python train.py --n_layer=10 --d_model=384 --head_dim=64 --tie_embeddings=true --init_std_qkv=0.0354
Each number is 128 + 24 x the weight over the matrix's rms, rounded and kept within 0 to 255. Layers, rows and columns count from 0. Numbers have three digits each.

# up: layer 4 MLP up, 768x384, rms 0.0505, rows 752-767, columns 128-255
# down: layer 4 MLP down (transposed), 768x384, rms 0.0505, rows 752-767, columns 128-255
up752:161122103151127166153129118175110101134107117112135114132142108108133118141095129131153122176077033115108061152129194119126078118136092225170145116155122145165074156146136148114053121150069129108145109074112187118152129128146104144114101119107144123100055125134145130133139141122126122057138088142125125137114116093126116133152126108148125168164106160081176095139158041068159085166127
down752:115135111136116108132125111151132113130117107154176151169141133143114164116076153132132138145078100075119090122145101051123120107092121156168157139130144150143082136115151111121115130148102117126166149135164143143117145095109128138115093141149188094160100108137085159129122105100079134100128143116139125118114114118140118161170131134127115120154139161152112142124131149080126116113205
up753:104130113125100107132137121111113162095140097122093123109116134115169112153112120107141147111116129160122113085139078173118122080179118164103138132159142131172140111147126156148118123146123108103176116117131111116129135175143154181100138166120150122073194089124135179100100136175120154095093135121134122177186107168079119103138099132091087128152182138141115110112153138103187112134124
down753:103129139117153155113165118141167132097117108090096152124094170091097129159121135131155137103153115135123159141090192118124169090080124137089087143075152162157130192119104113114145102111126155082105100128124169084120113094099129112133059144179120095137131127125137113162123099131096107143141100149069125134108148118154152181129132114146102116111116135142119122166088113137125118140133
up754:118152168123106114153112118143100109132160121115148124117144104130083149157144097116139146115109129133118109156134144138164118100120110136155131167165150178115127090143118128151088150122126121131151132109116128135140122135107173119096125108148154149088100134097134118110154165148135126089111134115137093153125115138154181121139111109096169114144120160159152095131106145113090108123130
down754:154108136134119114099119152101133128200150076105152144131197107122151111126131153132103126095127133145142101128139141108139110128121111130111143107140148130117128156120097113123092135105099155125118109152120109117134133157115085127139146172139124093155120148108098136140127106102121117156129136161127161168109149134121116115170155145131092130124123129114099129120106127139127171110135
up755:183114141111120132132113143128130112114152114125106106158097104102126129118113128141146093120127119152177135154134114134140165139128135104164119150166136138069089157166111118201112148159089071109095126126125120169153111164145138131184128120099121167151123126137124091140147113136150115156102140125148142100106128123078110097125151134146175135125109153129144140084119119123141142131126
down755:103147136128139145130130081167117157133140128117108145106120132141156146097124141093105129134110116109090093113080138153121140148157166156150117136161154091122123120155080143131179120130110104138104135108159132122147106086143147127150132134159136092140171179093144106144091141119121116134157129093127125120126094133138153181115100133129123124148160120141078126146142130075160160150129
up756:115094112159132132150121096093079129130127081157126152101173157180123129120131159139145085126140145109120143099144136133084135125133132148144126100091120128109137122139134113146130092129131093142147137145105120094122148130132150120083121091131104128092119140114118125164144080115122125122132151114148163132110105154155139118137118155125068139069090113126109105126144108153107105106157
down756:146143138123124151128112167063137106121151144101133134116110141114173156116103111111071096121159141158108125089137127163156167108111150109182176100135091127130108146122088165149080145087156109188133124162127109120128118133169127150100166118138143092146115089109115131058112117126125102153120162141105106131130107120156141119132099200147102148151168124106136122132144094144112118150133
up757:149146128154148155119168117151169151058089102111114161112118115150151124085129099140170145152146143112094138137154135097151136165121127152154134134137186117119090139137137090124122116109148091109127153121141141142151164161096083148099124098148116154065131138126154098148153116127121114103087100157155091058096153118125118105104165143113144132145085149124125146087108142173149105111110
down757:125089106099108112134105121140096148092162113096109112121143130119141105146139142113150125153105153133108159118144096133093132079121166139100123120144122148124172119120142120118183119116097134087092080144131135096125144138131123127168136154160094131088159149119098146121160136157123150134106115127139162162123127122126145124164156123094081158138113159151167149111133112081174134128092
up758:149099135148159135136115133162098095111115118117153158125113143171148131060145118188099108136111101117130145078090136097080169156120171142102136138148133126137170148087120150117126157127167075135188137086171129153163130110110110113152095121155111164166130178121115138105092140172119122104143111160117121133163131187120079117098106146093109121164143168132122138165152099120101124142157
down758:138116144079155138085125121091100156097104081149167109131128138119090173122146128094109119066153099128104083144154153111113128096150123152132134084159148143110129107151146122156145132128112122130081140129093130149121115136119155100160152111092125132112169144118116165139135132133103165132129134120114156142127137142114094120150139154141167138093108125085123139111172104163119163096121
up759:130118140132139158123185180136158160151144145125104110123134110175125084114154108076141136122141134130114114188131152117118172147121142110105099094117127087085117153133112097139128137110156115159087114135126116071117092157138110172134115115122116134124152071098069161136135138153168155098105118113141131174113130160134062144153124117140167146116138115148117197131100129173137162104097
down759:098143174123100164135086115130099163128114153129179135141132116135109153147145168156095125156136155104119082122129146153112144111120164137111119113153085130098171114118142141123100150083129184108146134152120097153138155142158140123133127145118116137122153155111163121109122130101128091155128089128111134100142109123137155115106145145124141081102097107142132134128144104117153092126160
up760:170138171155120187102096162168102118094110123109093126128167108095169129132138121134143110136131134129115144151130139083145112108088151141101127103124138100112111170120123085149120148114151155114144104108103126119094171104141124123136144115109103145122164137148141102131132142098129140127133073136127141116123110157126132164114108111116125139071092097150102168113121109119179161126120
down760:084204141157151150108109151137144100096114166146139122132146176139162143162118130109096125109140158123095092092142134129156146121150147103146089138113126140116130098132133107125070139153074120150136145115127120116144134111112159152078107109109103129133100134138102143098128144155101098134147115125136109112130135103094108129082149157097133131116124173108155128174141115107087121123129
up761:076139161116145148114143137118103137127127111136166138162101124177131130103102106118109097115136122103122146115119109158066130159145105128104131155164150109106125083118135099157144091122158120178108135118127119109139137143128121136138148127164092111168129121155123180134107106156135129142146090137092183115185111131105131170169107134129165148131145161173138143165126166142121113103111
down761:125155135139156122130121117177091099138146151115107122140140141122138111129129135107162105128161103129153144108109139133168090119130148159122133129111157187143147136112094096107161101157085127116127166121136116124146116135092149086119132113153170156151166185110134146115139073171139108140125104129142110126098109089162132093102153140094106097093109125103117160188147118130110163108106
up762:120113148131170094164125107132151103162138117108162183125101101124144082099149146136154099135117136149136144121156162134121152129116128136125093120166121136139143153132161152158179122103060125160133100113128169117198137133125131114161114158114138148106124076142110115131098131115160105095148071120125084129067142119108147130145163095114152156140136127117147153090163126112132099152133
down762:148118110134134117119133123109133126133121134108109086098108117111124095151081073128125160144120127105131144116094109079142117129138131147167083128110150125107126083125131139120143136108126137125120110144124154122127163185155131139139090119135128129145138090137138119105138171122117166176120138141133085104103124130150098135122118102121102135140122099117134080105128118133149136139143
up763:139156141127102144133161131107114093169177124151129133132104142160126101097106127116126134091130134106146134085095132153127127153144157120148133165146129147102130090162128084080131113116136106150136154134145119137119151153084107181163157134123138124126137099166169071150106128176134093138122118125159134118144125143131112086142124122126123146173144136135121097147174145129094130120133
down763:117144108144179104133100087106085094101147077084148080105125100139163119137128136157150149151134144155104100145097181150117134138122128178139134110128115150107096130114126087162116137152096056122180147107154108107119127158129120099142123157174120082133157124129138140120161143088108151153156115147101097099111153134107134084124080118116132191169147091171100156159153086109132079118107
up764:130117153176126124125134121095134134093117121119110152131113103095085110148113148109134174109159137145132122182094101139101124124143109123131093091157147085107101143101110125156111111115146093151123099134123080139144139172125092161103163111163094140125117096144111128126107156153160093182161139133141121078149131138163173137140125135112147159156109106134132112122153129135151133122163
down764:092108117089162147126140153134145152133131149125161143116125148148091132121123138144092125117125140110102129118152142103162138097087128142119169159131124113145125160141151122118105109127135196093098144101106114156148114135128089122142072162103158125122080134172164145121103132148116091131142083134102173174086143179121094114154173066124117113110113127121129089130168107112128109100164
up765:106108134171139103118171146124118150126151153124157122140150145104126138137145135092136130131140135184104152115120128116117141112124107119128150141143151105146112116124159118162136134121100094140107110131120130150132117128145179131113147118111086145163113122148103130121132111087143122117138105121156131109152137161127142117125165099118148084117141088123100122154141079094132126119124
down765:151137115133153134144096173125102133120100147126124131144100130115135113109100124153119142117117127142136126114140125136142121124148141099119155150097102101108156115127145104104122109117151091124127157127129102130133094139162101134109094135150141175100131124110129149128124114121126119141142143138128148096126162106142121147181106152088125135175108133097109152130133121106120168139125
up766:156111129137140133135115148070126162134175167116135116155160079154089150143121165100124139150139134109102102147100137191141090128168147073124113132125087107136157111149113166088128124137129132079124131141094115123104132087137158113107132110124134151092115127114126137189138150183108148145135137150101160134153147156118104068161137134158146121169149158106107143141132099157115155131122
down766:117140150123112091157127109120120113095121168128129159090136120122171143103106128161181121071134145126128144148117139097153125132102134132111147185137149176134125168119117124147107159145098148156117156120148136106138124126098158141125109112103129101126094133145153170177149096142139122094176125129130124123130096123132127168130111119147136128094102139147152110111096136135143110142127
up767:160155096124143101123135149113150055135130121146095143138105097145120113111167147137157143111145125113165140165107140083112131110125136124114138106126104144130119149125146101122118123122124119120088123084160133112144127113107154120154145153141104126134121122145121107180130151130170092118176153127119154145096126139107127138114112129138152089134155063084142103152133138100140094136149
down767:121129095099126130150111142099140081132130091132147143097147117131109133129064098120137140126111152155143156149122112186144095094124097108151133108128116136151150111138147137133073142140117133074126101153123094147150129096156113115105081118148151120113178126105126113107115094112163161161166150138144131148137098136192119162130134109150118158140178123126117137139136132113129116095144